Weights of a small GPT-style language model, trained from scratch on English Wikipedia: learned positions, biases.
Each number is 128 + 24 x the weight over its row's rms, rounded and kept within 0 to 255. Layers, rows and columns count from 0. The size above them is the row's rms in percent of the matrix's.

# layer 4 attention value, 448x448, rms 0.0234, rows 426-447, columns 256-319
size [ 88  92  86  93  88  94  93  99  95  93  88  89  94  89  89  88  90  87  96  94  92  94]
[[152 128 135  96 141 155 159 167 134 140 151  96  88 120 125 118 144 154 138 106 114 159 128 133 101 165 111 150 160 121 119 183 111 140 125 103 144 137 115 160 122  91  93 112 122 153 132  85  88 113 165 140 148 129 100 108 129 120 131 112  86  78  91  84]
 [110 152 146 140 158 112 164 109 133 138 159 172 111 118 129 106 105 114 116 146 161 121 105 129 120 124  92  94 156 136 131 137 110 122 121 113 142 111 116 133  98  80  89 133 136  96 116 129 110  87  81 142 129 118 113 108 113 156 137 125 137 104 171 119]
 [117  88 102 145 120 135 136  88 123 111 125 152 148 106  93 164 121 101 172 131 138  88 141 172 138 151 138  80 148  93 126 139 126 129 128 107 129 158 115 132 175 126 118  85 109 114 127 151 108 114 103 153  87 108 129 120 129 133 157 149 120 139  80 115]
 [ 86 120 102 158 153 143 151  78  94 117 148 132 133 139  83 123 159 107 162 159 129 138 104 126 115 151 161 173 106 144 118 102 128 136  85 147 147 134 132 126 136 160  96 120 135 119 142 112 120 192 158 151 160 129 107 137 140 138 108 159 166 121 133 119]
 [161  85 112 100  95 116  98  95 130 145  93 106 111 163 126 118  51  98 140 129 126 169  96 138 126 143 126 139 114 123 163 134 158 121  99 147 130 137 132 125 105 130 138 141 133 108 105 143 160 118 148 114 151 100 152 107 142 145 117 168 166 109 138  95]
 [173  79  76 137 138 134  96 110 124 149 177 102 137 120 137 126 103 103 107 119 109 184 114 126 132 131  88  92 128 119 114 132 121 147 137 159 121 165 156 107 108 110 122 152  75 128 120 137 135 132 134 136 156 109 193 126  89 104 125 164 108 133 121 137]
 [141 147 139 129 116 110 139 165 108 111 168 112 118 103 166 105 119 135 122 120 122 119 135 107 181 118 120 115  91 120  90 137 145 137 154 131 157 126 129 124 130 120 173 171 113 130 120 126 137 186 122 144 128 159 125  83 113 125 161 116  94 144  87 134]
 [131 170 161 118 160 108 149 113 150 135 129 113 132  87 160 129 164  87 193 115 122 112 143 125 107 114 120 124 145 165 115 131 119 161 147 136 129 143 170 114 116  84 161  95 131 138  92 148 134 142 156 147 117 136 110 157 131 121 104 137  84 141 110 138]
 [135 127  89 117 121 122 149 149 181 102 117 127 134 116 137 107 118 123 108 146 128 119 120 101 127 131 101  98 149 164 160 155 127 144 147 148 133 130 145 139 150 164  90 122 121 121 151 113 115 154 158 164 181 124 121 118 149 133 115 130 145 143 118 145]
 [137 150 137 107 136 108 123 163 104 125 107 117 151 137 115 141 151  72 130 173 128 106 124 147 146 139 135  90  94 106  81 136 175 145 128 142 129 149 125 134 136 145 131  97 112  83 180 148 137  87 182 144 132 142 146 171  95 142 128  92 159 116 151 125]
 [153 153 125 107  77 124 105 115 147 125 152 105 144 119 125 132 105 146 109 104 120 135 144 155 152 116 100  90 110 130 138 162  97 163 119 135 168 120 155 115 142 139 114  86 116 122 112 196 138 101 106 134 122 115 136 122 111 174 180 151 110 132 156 115]
 [137 131 128 134 127 162  90 119 113  91 174 140 105 149 155 123 149 117 154 109 124 134 118 129  95 137 144 124 115 129 183 129 128 148 125 165  99 146 152 133 120 111 129 168 121 115  85 126 140 113 141 131 150 118 173 116 152 136 125 164 152 135 122 106]
 [126 108 125 168 138  86 142 120 138 105  95 117 167 142 124 145 111  94 115 153  99 103  73 159 102 123 145 146 156 129 148 130  84 109 148 152 107 157 122 113 138 108 108 144 162 112 112 104 106 137 122  77 108 161 115 116  94  85 147 154 112 125 165 146]
 [113 165  72 151  89 123 108 105  96 114  95 117 151 128  96 126  96 113 111 132 145 119 105 133 113  98 133 145 118  74 130 131 132 127 167  97 110 151 110  92 105 120 124 135 106 116  98 162 134  87  99 111 133 141 171 127 141 129 138 171 131 134 131 146]
 [141 114 151 118 157 138 162 125  53 124 193 107 100 151 145 119 163 139 151 126 130 109 124 116 154 128 151 149 119 131 108 133 135 153 143 203 162 117 149 133  94 130 138 171 154 144 127 152 106  98 104 130 185 105 142 137 120 149 144 151 136 132 103 128]
 [152  95 180 135 185 133 138 103 129 136 122 111 131  86 120 127 125 108 112  95  98 135 134 128 139 115 113 141 150  72 129 153 125 129  92  77 160 136 134 118 126 118 155 101 182 155 142 128 128 143 136 133 122 158 135 142  91 124 101 110 157 153 111 126]
 [109 125 137 144 141 121 142 134 143 138 105  87 122 169 139 119  88 138 120 143 107 127 146 113 165 123 117 122 124 153 111 107  74 127 113  95 134  87  94  93  88 132 154  57 108  91 139 140 109 129 115 120 147 128 139 113 125 143 122 129 104 148 128 123]
 [119 143 172 158 141 117 140 146 126 135 143 190  83 150 116 131 156 169 129 144  97 154 131 102 102 114 146 106 120  86 159 140 117 124 148 134  80 120 102 146 117 158 160 138  85  99 151 129  99 142 180 190 149 146  94  89  83 141 122 134 151 150 140 147]
 [131 128 139 105 144 137 109 109 104 154 111 131  93  88  97 127 115 126 100 144 135 117 117 126 114 159 140  96 126 128 162 152 110  73 159 119  91 125  87 110 149 133  76 114 133 120 129 146 148 116 138 124 154 154 100 141 110 106 143 101 137 136 124 118]
 [136 154 110 135 101 133 128 105 181 105 128 157 116 111 122 126 137 119 174 131 140 142  93 152 178 127  73 138 115 122 123 146 127 105 152 138  88 109 122 121 107 118 148 133 138 100 106 128 120 112 129  74 117 178 126 119  98 149 144 150 117 133 160 134]
 [148 169 140 117 137 139 123 208 121  96 173 130 119 136 174 118  87 142 153 114 153 119 142 104 121 105 154 139 119 103 122 126  56  97  87 129 153 118 155 142 123 144 144  96 169  99 153 168 126  84 122 122 145 134 129 135 140 156 144 141 114 163 103 147]
 [126 138 113 106 125 154 111  85 149 158 135  81 151 141 106 113 158 108 146  84 126  83 109 107 148 127 137 149 121 121 136 129 162 135 103 124 160 116 145 156 111 146  83  94 140 148 134 128  99  83 161 142 160 102 128 128 147 126 130 114 158 172  83 115]]
# layer 4 attention output (transposed), 448x448, rms 0.0291, rows 426-447, columns 256-319
size [ 82  92  82  89  84  87  90  91  93  90  86  83  90  83  88  81  87  86  87  92  84  87]
[[139  96  93  98 120 121 118 115 132 118  94 111 130 115 132 138 114 137 138 145 140  74 156 159  79 112 150 121 139 174 155  95 133 127 124 136 148 124 134 115 118 150 119 134 129  83 146 146 147 128  96 117  95 122 143 128 118 110 176 162 134 125 118 175]
 [176 100 121 115  80 118 108 140 151 130  92 100 141 120 127 146 143 150 138 119 112 136 147  93 172 136 153 139  95 130 115 110 152 117 136 136 118 140 111 127 143 156 163 132 120 131 150  97  66 135 227 134 121 149 137 102 129 123 170 150 138 163 126 151]
 [145 158 131 136 121  96 133 163 160 159 103 117 111 135 153  91 102 159 114 138 140 129 146  99 126 157  96 148  74 149 154  91 118 117 138 175 151 109 115 155 108 131 170 167 129 116 103  76 128 110 158  93 140 140 156 103 128 104  98 100 147 100 154 142]
 [118 170 113  87 126  82 132 145 144 148 142 129 166 126 122 131 122 174 127 116 125 144 139 116 136 127 101  68 151 119 100 130 137 137 106 148 127 157 103 129 114  74 123 116 137 114 116 118  79 107 101 116 112 136 144 116 139 103 188 171 100  87 147 144]
 [103 173 104 127 174 105  97 205 126 110 145 143 148  83 124 123 159 103 102 123 158 148 180 149 173 137 151 107 105 142 122 111  80 130 148  91 119 110 122 140 174 121 105 132 116 171 175  91 146 134 146 148 137 142 125 156 144 105 146 123 155 114 111 151]
 [ 98 182 178 152 156 128 113 139 147 146  85 139  98 161  85 134 122 108 150 148 154  99 132 127 150 106 148 148 107 109 118 143  90 114  98 106  98 133 105 142 109 119 141 125 154  94  75 153 172 126 127 165  98 107  89 147 120 161 108 110 134 129 140  70]
 [116 122 107 144 118 111 123 104 160 137 129 140 152 157 122 141 106 112 119 123  94 126 154 115 109 114  83 135 163 128 179 126  94 109 107 150 105 177 132 146 145 130 114 108 128 145 126 110 135  97 151 147 128  97 136 122 137  98 104 146 128 139 120 151]
 [126  90 117 134 120  95 182 181 111 107 143 118 154 138 106 101 140 159  94 171  97  87 159 112 116 148 135 132 110 122 134 154 149 178 126 142 126 147 112 152 133 136  51 134 125  90 133 131  82 130 106 115 123 108 141  80  84 118 190 147 155 105 176 147]
 [120 109 175 145 142  97 120 143 115 134 129 124 111 144 169 160 114 153 126 129 132 121 145 142 122  98  86 144 112  95 112  76 151 130  98 124 122 100  84 112 112  99 111 121 169 128  87 142  90 125  96 127  95 143 121 140  93 120 106  98 131 108 171  87]
 [117 109 151 134 120 121  88 141 155 157 140 149  96 131 167 102 120 152 117 101 142  98 146 140 115 100 138 132 106 131 155 124 104 135 115 145 137 112 134 118  84  98 145 160 146 131  69  96 104 151 117 127 139 106 161  90 159 133 113 128 116 134 129 165]
 [ 99 103 118 115 143 114 163 191 143 139 125 141 123 135 121  99 140 127 142 169 101 125  89  91 116 144 164 143 133 118 111 119 105  88 132 104 138 157  99 131 127 132 117 105 106 150 157 115 119 129 132 107  92 112 135 139 128  97  62 124 156 131 141 115]
 [138 124 119 132 129 132 156 122 137 131 135 110 102 104  84 117 127 144 109 104 144 135 130 113 131 130  68 149  91 156 108 161  91 163 159 104 115 142 124 119 129  94 124 102 123 131 172 156 134 130 122 146 139 175 108 174 149 164  80 101 145 137 155 127]
 [110 153 118 124  74 162  90 154 134 130 171 124 126 123 128 155 131 175 146 158 155 145 124  96 172 147 125 105  94  98 146 106  97 123 125  77 113  90 107 143 113 176 172 118  89 143 124 143 153 124 125 161 144  91 122 130 150 151 155 106 145 109 109  99]
 [ 93 110 159  90 145  86 165 149 159 116 139 119 129 118 113 111 155 158 109 126 104 143 146 102 128 167 108  98 121 161 120 129 147 104  89 178 154 119 151 129 135 112 127 111  98 119  99  97 135 131 102 144 126 121 111 135 133 107 114 140  95 123 157 130]
 [104 123 133 107 106 117 124 155 153 120 126 112 149 146 147 136  82 128 120 128 105 144 129 105  94 143  99 135 153 109 132 144 135 128 144  89 109 144 149 153 157 134  87  85  88 110 134 104 112 112 125  93  89 134 135 136 145 111 130 115 119 130 138 145]
 [113  96 120 125  97 153 116 126 116 120 165 174 110 190 146 126 143 159 142 168 145 115 141 132  79 119 174 149 129 176  86  83 119 116 170 168 149  98 110 129 140 143  96 142 127 146 135 129  67 141 122 109 116 103 126 155 131 141 161 162 119 115 120 142]
 [114 132 121  83 134 146 129 118 115 103 126 151 122  76 121 167 140 130 109 132 129 113  67 118 131 138  90 145 136 149 152 133 127  94 140 155 130 168 141 190 117 133 132 169 158 148  98 111 165 109 159 122 118 114 108 112 136 101 133 132 147 112 151 142]
 [155  82 101 118  97 139 152 126 145  98 106 106 150  91 115 117 129 129 139  99 168 111  92 153 133 130 127 159 137 139 114 148 133 132  74 114 173  98 154 118 196 126 134 133 181 152 123 111 132  87 118  72  94 122 135 139 147 114 144  96 120 103 114 105]
 [116 115 111 160  93 126 123 142 108  93 141 133 147 116 131 122 152 112 149 109 144 130 152 122 173 111 142 123 101 108 101  86 111 146 110 113 155 145 163 159  81  93 168 105 139 118  66  77 112 121 169  92 126  82 185  91 120 158 120 169 146 131 121 132]
 [118 121 113 109 166 139 122 119 130 133 142 119 133 151 119  90 117 123 146 132 129  68 125 109  80 123 125 115 116 135 126 146 103 164 121 152 159 131 105  98 131 125 157 151 153 185 151 118 130 133 121 170 131 108 167 127 171 102 124 115 143 105 144 113]
 [129 137 109 130  81 128 139 130 139 154 135 118 116 135 112 157 169 116 123 129 141 149  84 147 142 130 136 108 176 132 138 121 187 182 154 123 104 154 119 132 112 122 135 130 113 159  79 103 149 159 151 124 110 110 135 155 125 114 141 147 166  91 145 124]
 [145 121 122 153  84  81 177 144 120 124 109 101 119 145 140 122 162 148  88 121  76 143 148 117  98  88 107  97 168 131 127 123 114 130 169 124 127 129 119  96 150 155 119 149 154  92 101 100 161 141 136 132 100 115 106 112  88 148  99 123 122  71 143 132]]
# layer 4 MLP up, 1792x448, rms 0.0335, rows 0-30, columns 256-319
size [104  96  91 106 140  64  99 110  88  98  79 101 103 113 107  90  93 112 105  97 110 103 112  96  93 106 114  94  92  97 125]
[[112 157 112 131 134 166 175 132 105 147 134 130 139  96 109 118 116 160 127  85 126 154 114 127 104  95 100 127 172 132 128 112 121 168 182  99 144 103  92 147 160 117  86 119 160 140  92 133 110 133 174 103  82 179 114 147 146 138 134 147 140 142 126 139]
 [123 127 158 102 133 146 132 119 137 126 122  93  95  99 118 144 124 128 132 108 155 134 138 132 184 179 127 111 114 142  87 131 123 120 112 155 126  88 148 115 137 118 127 132 154  95 112 104 112 146 118  80 105 139 134 153  65 132 140 149 102 135 172 131]
 [ 72 128 144 158 158 160 128 132  97 106 133 160 100 157 188 161  76  87  80 130 149 147 121 114 149 100 188 138 149 161 104 121 162 114 137 151 110 167 122 138  97  91 150 109 141 154 150 138  79 133  98 119  58 101 153 141 164 123 116 120  84 139 102 120]
 [ 89 111 113  84 107 137 123  96 109  89 140  99 147 103 134 132 170 122 140  71  95 134 111 137 118 129 105 155 107 161 115 143 117 126 165 150 150 157 175 110 105 117 100 152 135 110 111 147 150 113 119 147 114 120 142 140  94 197 151 182 182 168  35 154]
 [135 105 110 151 141 171 132  99 124 111 191 126 144 106  69  98 119 112 115  95 103 158 153 126 127  73 167 135  90 161 131 133 152 148 107 136 142 157 137  99 101 113 134 133 119 112 107 173 141 130 125 167  96  93 152 112 134 128 123  92  88  99 115 100]
 [109 148 139 129 123 135 102  88 123 133 151 135  95 124 131 136 148 123 148 167 121 159 123 117 121 154 141 151 149 125 137 103 136 159 128  89 120 107 121 123 146 129 165  66 182  96 157 125  78 109 139  97 145 139  78 120 119 158 134 104 104  65 105 120]
 [156  93 114 114 113 146  93 144 123  83  92 126 123 101 128 142 139 137 121 119 150 107 124 113 130 134 138 125 110 139 130 127 144 124 126 136 137  68 123 116 167 133 127 158 151 122 151 147 102 142 105 120 122 125 144 163 124  88 167 142 126 129 161 164]
 [137 126 103 136 153 122 161 155 127 166 113 119 107 137 151  77  80 104 121 147 116 100  86 149 155 122 142 135 168 154 111 130 165 137 152 112 129 141 131 130 144 130  73 119 161 161 130 103 118 142  79  77 138 156 118  95 147 141 124 124 171 127  96 183]
 [160 125 136 144 130 132 135  84  98 143 150 132  88 147 147 161 107 102 154 107 137 119 103 127 128 140 139 132 151 133 104 103 100 113 106 112 137  93 140 161 137 114 128 121 157 110 106 130 114 122 187 169 114 104 135 115  88 109 142 134 125 102 121  75]
 [165 166 157 118 144 140 123 122 131 124  78 172 120 136 160 135  74 119 145 140 161 123 121 160  99  99 116 143  85 131 115 180 157 123 142 171 118 149 151 111 145 129 124 146  93  51 145  99 139 164 116 135 119 134 160  98 164 148 115 147 132 134 110 104]
 [ 93 117 118 135 130 137 140 177 141 167 133 139 134 144 122 150 142 135  89 101 119 157  87 119 105 149 114 160 115 142 135 125 140 110  92 114 132 123 132 123 136 124 149 142 128 127 148 128 121 147 133 118 168 148  98  98 114 134  91 135 137 107 100 141]
 [148 147 151 160 114 106 143  96 160 123 115 170 139 107 129  61 182 152 194 153 106 129 111  91 121 155  85  86 138 122 114 149 109 136  96 104 158 123 118 111 127 135 152 106 135 167 125  93 114 115 183 136 140 169 100  97 101 130 130 134 158 115 116 145]
 [138 155 123 105 133  92 140  96 134 120 140  92 110 119 113 134 164 169 125 152 109 184 166 125 150 120  94 118 122 111 144 114 110 112 135 108 130  92 114  96 113 117 116 121  89 166 136 154 157 139 155 142 111 118 121 102 164 165 135 128 112 122 132 120]
 [ 85 142 128 106 129 103 104 155 143 126 101 141 133 147 141 131 113  53 144  82 119 151 132 110 156 159 105 143 104 148 151 128 151  98 113  93 149 132 158 139 140 107 132 121 141 119 106 150 135 118 130 151 157 151 136 134 129 149 114 124 130 158  71 126]
 [116 152 104 138 139 147  90 108 124 124 146 152 125 123 151 126 107 123 157 150 158 123 106 173  93 144 111 131 133 117 114 117 144 150 147 152 125 134 155 144 142 119 157 143 108 136  79 134 172  81 125  99 134 129 127 134 120 142 125 118 114 122 116 120]
 [113 141 138 163 105 141 136 127 121 134  92 132 152 140 121 122 122 135 129 127 133  86  99 147 156 113 154 125 138 110 131 126 126 165 122 109  76 109 121 141 144 102 113 127 105 109 148 109 147  64  98 117 103 172  90 156 158 109 116 152 146 127 144 124]
 [108 135 119 126 132 152 151 138 111 105 147 111 108 136 114 145  90 103 124  72 160 141 151 104 147 137 119 107 120 170 126 111 113 166 104 119 111 112 108 128 147 125 154 116 142 122 148 149 152 152 169  93  74  97 113 104 107 110 161 156 112 127 114 151]
 [124  99  86 150 119 112 147 146 100  99 153 145 116 140 144  97 132 136 116 134 106  92 154 156  94 130 114 123 129 133 133 141 123 130 117 130 132 123 103 122 128 116 141 139 110 141 128 137 129 161 114 151 112 169 150 180 124 159 105 145 127 103 128 120]
 [168 116 151 125 112 114 161 105 107 118 153 132 150 130  84  98  93 125 140 103 107 132 125  91 165 134 140 156  81 139 138 111 125 136 156 103 159 107 119 171 136 100 158 145 108 149 143  75  99 142 139 116 169 168 141 117 126 143 103 144 127  99  87 119]
 [150  99 100 162  99 118  65 134 146 161  91 132 140 104 137 135  97 163  99 136 164 136  96 129 104  99 185 123 110 113 133 125 109 127 158  92 100 133 130 123 110 124 102 120 153 114 140 141 122  88 180  96 150 149 154  83  89 151 111 115 119 141 137 143]
 [134 131 173 124 128  89 167 114 113 166 144  93 139 147 119 125 169  95 187 100 196 128  96 102 133 136 143  98 137 107 153 167 178 130 130 147 105 126 130 156 125 133 143  95  78 121 160 165 112  96 108 126 149 101 112  97 126 149 145 129 149 124 146 126]
 [100  97 108 135  79 132 107 138 131 137  98 107 112 144 104 128 129 110 119 101 159 124 146 138 111 137 124 112 113 152 117  83 141 129 128 116 123 181 167 142 106 137 184 130 129 131 115 118 108 110 129 113 111 118 153 130  94 135 149 147 146 125  78 113]
 [102 144 155 163 105 143 126 107 114 131 109  97 139 101 122 110 101  95 156 156 204 154 125 156 106 117 111 127 125 120 158 109 169 141 158 143 130 103 165 137 144 111 142 179 141  76 112 132 175 147 122  89 109  83 124 133 162 135 130 121 113 118 127 155]
 [112 118  74 145 110  78 132 121 121 128 156 115 140 138 114 109 145 149 110 164 104 146 168  88 145 152 115 105 120 136  98  77 130 114 110  84 121 137 111 126 117 145  79  95 133 131 114 123 116 163 104 109  88 133 176 102 128 125 134 124 101 123 142  97]
 [153 134 135 103  76  97 111 154 106 155 139  83 127 165 169 150 129 137 129  89 124 134 113 135 135 122 139 142 111 149 133 131 125 140 105 105 101 142 144 113 156 108  81 114 134 134 134 147 151 164 138 148 119 130 120 110 115 151 154 137 162 153 175 130]
 [127 108 151 114 136 141 134  89 148 108 152 141  82 101  94 147  96  90 133  95 131 125 125 146 162 130 106 134 129 133  88 118 122 126 101 108 132 152 161 139 120 131 163  97 128 142 110 127 157 142 158 166 145 124 120 137 139 137 140 168 116 166 112 121]
 [179 155 116 110 183 165 116 112 109  83 153 159 123  95 121 114 168 118 141 134 121 140 175 127  91 116  80 118 117 173  99 151 136 143 121 145 159 140 110 139 129 142 138 138 145 110 131 134 104 168 132 141  91  70 119 104 110 126  73 143 136 126 142  86]
 [165 143 157 114 180  99  97  87 152 143 115 155 159 131 122 149 157  84 146 133 109 127 132 174  97 118 153 102 107 104 118 126 107 109 123 176  87 160 131  85 108 142 118 166 154 107 131 142 133 188 110 120 110 112 140 156  84 117 117 127 142 115 129 136]
 [128 113 152 112 132 131 148 125 105 103 123 132 138  95 163 153 117 110 128 174 155 118  88  85 175  90 146 129 108 142 135 188 147 162 123 148 157 117 126 129 157 149 132 126 118 130 103 149 115 123 156 101  99 128 118 116 119  65 121 112 122 135 113 140]
 [201 138 158 120  78 108 105 173  95 146 160 133 123 134 154 123 119  86 162 122 148 132 152 148 169 157 107 126 132  99 109 146 141 173 120  96 125 105 119 133  54  88 124 119  89 150 146 113 135 103 138 130 139 126 147 135 138 159 143  99 111 151 111 151]
 [168  83 146 131 135 138 108  99 129 115 105  76 140 123 137 183 129 156  96 120 148 182 138 123 161 130  96 166 133 127 134 155 164 134 139 100 152 150 113 147 107 124 115 105 130  79 109 148 144 107 170 160 120 159 125  67 140 161 163 121 117 145 142 117]]
# layer 4 MLP down (transposed), 1792x448, rms 0.0335, rows 0-29, columns 256-319
size [108  91  87 102 137  69  94 106  96  95  74  98 102 116 105  77 104 108 110  98 109 101 115  94  93 107 113  99  86  94]
[[123 113 172 116 120 106 145 127 169  73 101 138 133 122 163 157  88 152 149 167 102 110 146 116 145 113 137 114 107  88 109 147 127 137 104 128 102 114 137 110  98  96 101 173 102 108 100 143 109 114  94 162 165 137  93 161 113 124 149 140  89 117 128 138]
 [113 138 113 177 126 106 135 138 142 150 137 173 123 113 131 100 145 149 127  89 122 128  98 165  88  64 115 159 137 100 144 124 132 141 104 118 141 124 146 120 114 149 115 116 116 164 145 146 135 148 124 179 124 102 155 121 197 134 129 140 164 121 108 116]
 [143 167 116 127  92 109 112 147  91  93 119 113 125 108  88 123 148 174 180 115 172 109 130 131 115 162  80 133 113 108 151 111 117 154 120  82 143 111 121 124 164 140  96 177 139  84 133 151 158  87 142 131 167 169 128 121  72 148 130 154 203 145 167 123]
 [153 122 151 141 101 116 132 106 139 132  99 153 136 141 132 129 102 118 145 145 126 113 138  97 140 128 169 122 124  89 138 112 122  92 132 101 140  76  38 153 157 151 150 118 138 133  99 101  98 114 135 111 124 114  91 128 174  72 134  81 108 111 180  99]
 [128 120 156 114 130 133 132 112 110 179  92 101 128 148 112 129 113 135 118 176 176  91 127 114 156 135 146  98 142 128 146 127 107 128 135 104  95 110 124 177 122 144 126 153 116 131 118  94 125 131 129 129 118 123  99 140  95 141 119 116 123 142 171 165]
 [147  91 128 135 115 106 116 108 114 111 100 115 132 126 126 152  51 139  96  91 125  72 108 110 136 110 128 125 105 118 181 130 106  96 153 142 143 128 163  85  91 117  66 181 107 158 107 118 148 129 118 131 112 119 112 109 139  98  72  81 121 165 133 111]
 [128 137 106 118 126 114 145 124 137 160 147 139 142 120 174 111 121  85 136 136  97 177 139 154 158 110 118 158 136 106 123  97 120 157 152 115 122 190 137 158  92 114 121 127 125 119 111 117 163 121 149 109 135 158  88  79 138 155  81 108 125 119 110 150]
 [103 142 133 125 126 110 103 126 134  88  87 127 134 117  81 155 162 117 117  86 114 151 128 108  79 133  83 106  81  91 128 116 104 130  79 150 126 135 117 139 121 108 170 125 120 112 119 139  96 126 150 167 106 108 135 162  83  89 175 128 157 106 161  96]
 [116 121 134  70 126 154  94 148 113 113  86 114 136  92 119  89 143 119 129 148 150 134 179 114  99 142 141 139 145 137 158 109 153 118 156 151 142 149 119 109 125 140 107 168  95 113 153  96 154 144  77 101 109 124 105 158 124 133 128 132 130 142 129 170]
 [115 109 107 148 122 121  93 129 118 132 196  91 118 133 109 147 162 144 131 115  97 144 140 108 156 139 144 106 163 109 146 101 125 117 100  88 149 121 132 151 122 122 156 113 157 167 122 158 149 112 129  96 139 107  86 131 116 117 183 103  84 121 154 145]
 [167 167 126 116 141 127 102 110 115 138 127 142  85  74 132 144 110 137 145 193 121 127 152 103 149 108 120  97 157 149 118 132 121 151 156 128 148 162 162 135 123 121 113 129 102 148 119 109 142 121 121 116 119 102 145 150 142 110 125 114 119 116 130 114]
 [ 90  96 144 103 164 123 141 157 101 129 142 100 118 183 128 171  96 132 110  98 144 126 128 137 153 104 174 163 151 122 144 106 144  91 145 145 106 110 168 141 137 115 108 120 133  97 146 129 161 150 103 112 126  83 148 139 160 109 106 129 124  85 157 115]
 [ 87 111 146 115 158 132 158 137 129 128 122 127 121 103 140 109 119 121 134 120 148 104 112 135 100 107 158 125 151 143  94 133 102 139 131 141 152 146 109 136 156 117 136 108 130 104 121 109 107  95 122 149 100 147 174 104  72  70 143 163 126 126 119 121]
 [128 139 141 150  95 145 127 119 127 136 125 134 155 127 128 112 109 160 120 123  91 163 114 155  94  90 146 159 119 127 124 169  95 127 138 127  48 106 105 130 149 153 130 123  98 146 106  92  97 148 118 137 118 128 147 146 129 128  89 121 194 133 161 126]
 [157  99 171 107 125 132 173 119 135 134 120 117 155 157  91 156 162 131 105 102 140 117 152 121 133 107 162 133 106 141 129 111 121 126 172 146 145 143  60 117 108 116  89 140 136 126 123  96 106 146 158 112 105 130 140 103 109 126 180 145 169 116 135 132]
 [145 138 139  98 164  97 109 119 118 123 153 143 113 133 152 143 118 133 111 103  93 170 157 102 126 157 110 118 109 122 165 135 138  72 139 111 177 116 125 163 131 142 104 140 156 130 123 134 103 184 164 152 169 117 150 120 127 128 152 115  91 123 108 127]
 [117 130 112 150  91  86 131 111 185 116 135 154 169 109 187  98 129 109 164 131 105 167 171 114 118 155 128 116 104 120 128 124 155 111 122 124 162 151 139 124 115  73 134 115  92 147  96 126 116 119  76 139 142  97 137 154 101 134 136 108 120 145 133  84]
 [146 143 145 153 157 158 111 115 123 149 143 102 121 150 108 132  94 116 152 134 127 138 107 116 156 128 155 121 129 111 118 149 136 133  90 184 106  81 153 115 126 141 147  96 130 139 134 115 133  87 114 121 101  93 109  91 154  94 119 110 117 145 124 142]
 [136 117  91 107 141 131  73 180 151 151 130 118 101 106 169 123 144 151 124 122 136 149 140 165  82 155 104  74 186 143 125 165 133  91  99 146 133 108 163  98  76 122 108  97 149  66  99 125 146 111 121 112 104  78  94 148 151 126 102 128 132 147 164 119]
 [119 141 146 119 148 125 141 110 114  91 123 117 117 135 125 104 106 135 129 141 105 130 145 162 150 129 109 145 161 122 120 125 162 137 144 149 159 147 121 135 120 112 137 152 102 127 104 110 121 169 119 168  92 122 123 168 148 125 139 126 166 148 113 131]
 [154 103 127 103 139 151  67 169 172 111 181 196 114 153 133 134 105 132 128 111 100 106 146 147 160 122 113 145 110 145  83 112  85  87 151 133 134 138 149 126 151 117 109 125 152 155 131 161 145 126 126 153 126 167 148 158 197 126 133 125 106 122 147 145]
 [125 121 151 126 129 163 146 134 103 118 152 101 181 139 117 150 112 156 138 126 101 115 134 100 155 101 136 137 157 138 112 169 151  92 111 117 126  87 107  94 157 105 103 136 145 119 152 133 148 114 131 203 176 131  86 166 176 129 129 100 105 133 150 154]
 [106 105 128 137 146 138 106  97 121 175 120 157 144 139 148 138 129 128 103 100 161 131 124 147 128 162 154 137 164 169 110 176  92  86 136 127 120 108 106 109 152 120 105 127 125 157 134 137 100 143 128 178 168 134 132  92 127 195 123 104 127 101 129 133]
 [117 134 147  92 155 161 128 117 130 122 106 121 149 143 122 129 134 116 179  96 147 114  98 153 142 119 131 148 117 103 162 158 118 158 136 159 129 132 144 154 109 156 153 174 171 109 140 152 140  64 169 170 152  97  97 117 150 133 145 157 164 133 129 157]
 [120  96 118 123 163 194 144 107 106  87 114 145 136 122  93 122  89 120 128 126 145 123 105 115 128  97 130 138 141 121 131 156 144 121 119 132 173 163 107 115 111 138 145 123 122 134 117  87  87 121 128 127 104  93 137 129 138 117 127 135 109 108 117 105]
 [169 112 116 126 116  88 126 155 145 115 107  93 153 145 143 114 121 163 136 114 176 192 155  88 126 141 157  92 144 142 193 140 145 141 156 117 132 125 135 106 128 130 127 104 127 137 136 134 120  97 123 146  90 151  99 134  80 121 143 130 136 123 118 136]
 [114  95 141 127  77 136 131 187 127 132 118 137 127 129 121 163  90 141  76 153 125 119  81 131 135 134 125 161 129 114 130 108 130 140 123 112 121 131 162 113 128 131 127 134 103 129 136 118 138  99 130  77 156 147 148 166 155 135 154  92 125 190 151 176]
 [101 120  68 154 105 122 152 149 116 118 161  78 133 114 130 108 121 148 123 131 118 135  84  75 147 128 123 162 149 124 131 113  94 127 141 105 170 128 129 160 142 162 165  76  96 152 148 104 108  66 143 167 162 149 144  95 155 115 118 141 117 156 137 106]
 [144 149 154 149 108 122  87 153 149 131 141 131 118 137 107 100 144 134 129  88 101 129 145 160  78 149 131 131 150 107 135 108 132  98 137 100  70 148 127 124 109 116 132 127 122 122 151 117 138 123  96 138 150 100 134 167 141 138 133 143 124 120 148  98]
 [ 82 122 122 148 144 134 150  82 146 119 132 130 139 111 108 160 101 136 110  77  95 131 144  90 128 143 149 125 125 156 125 125 125  86 113 124 101 137 145  91 158 157 128 152 163  83 106 142 123 158 113  96  89 168  90 175 132  92 103 144 150  94 154 111]]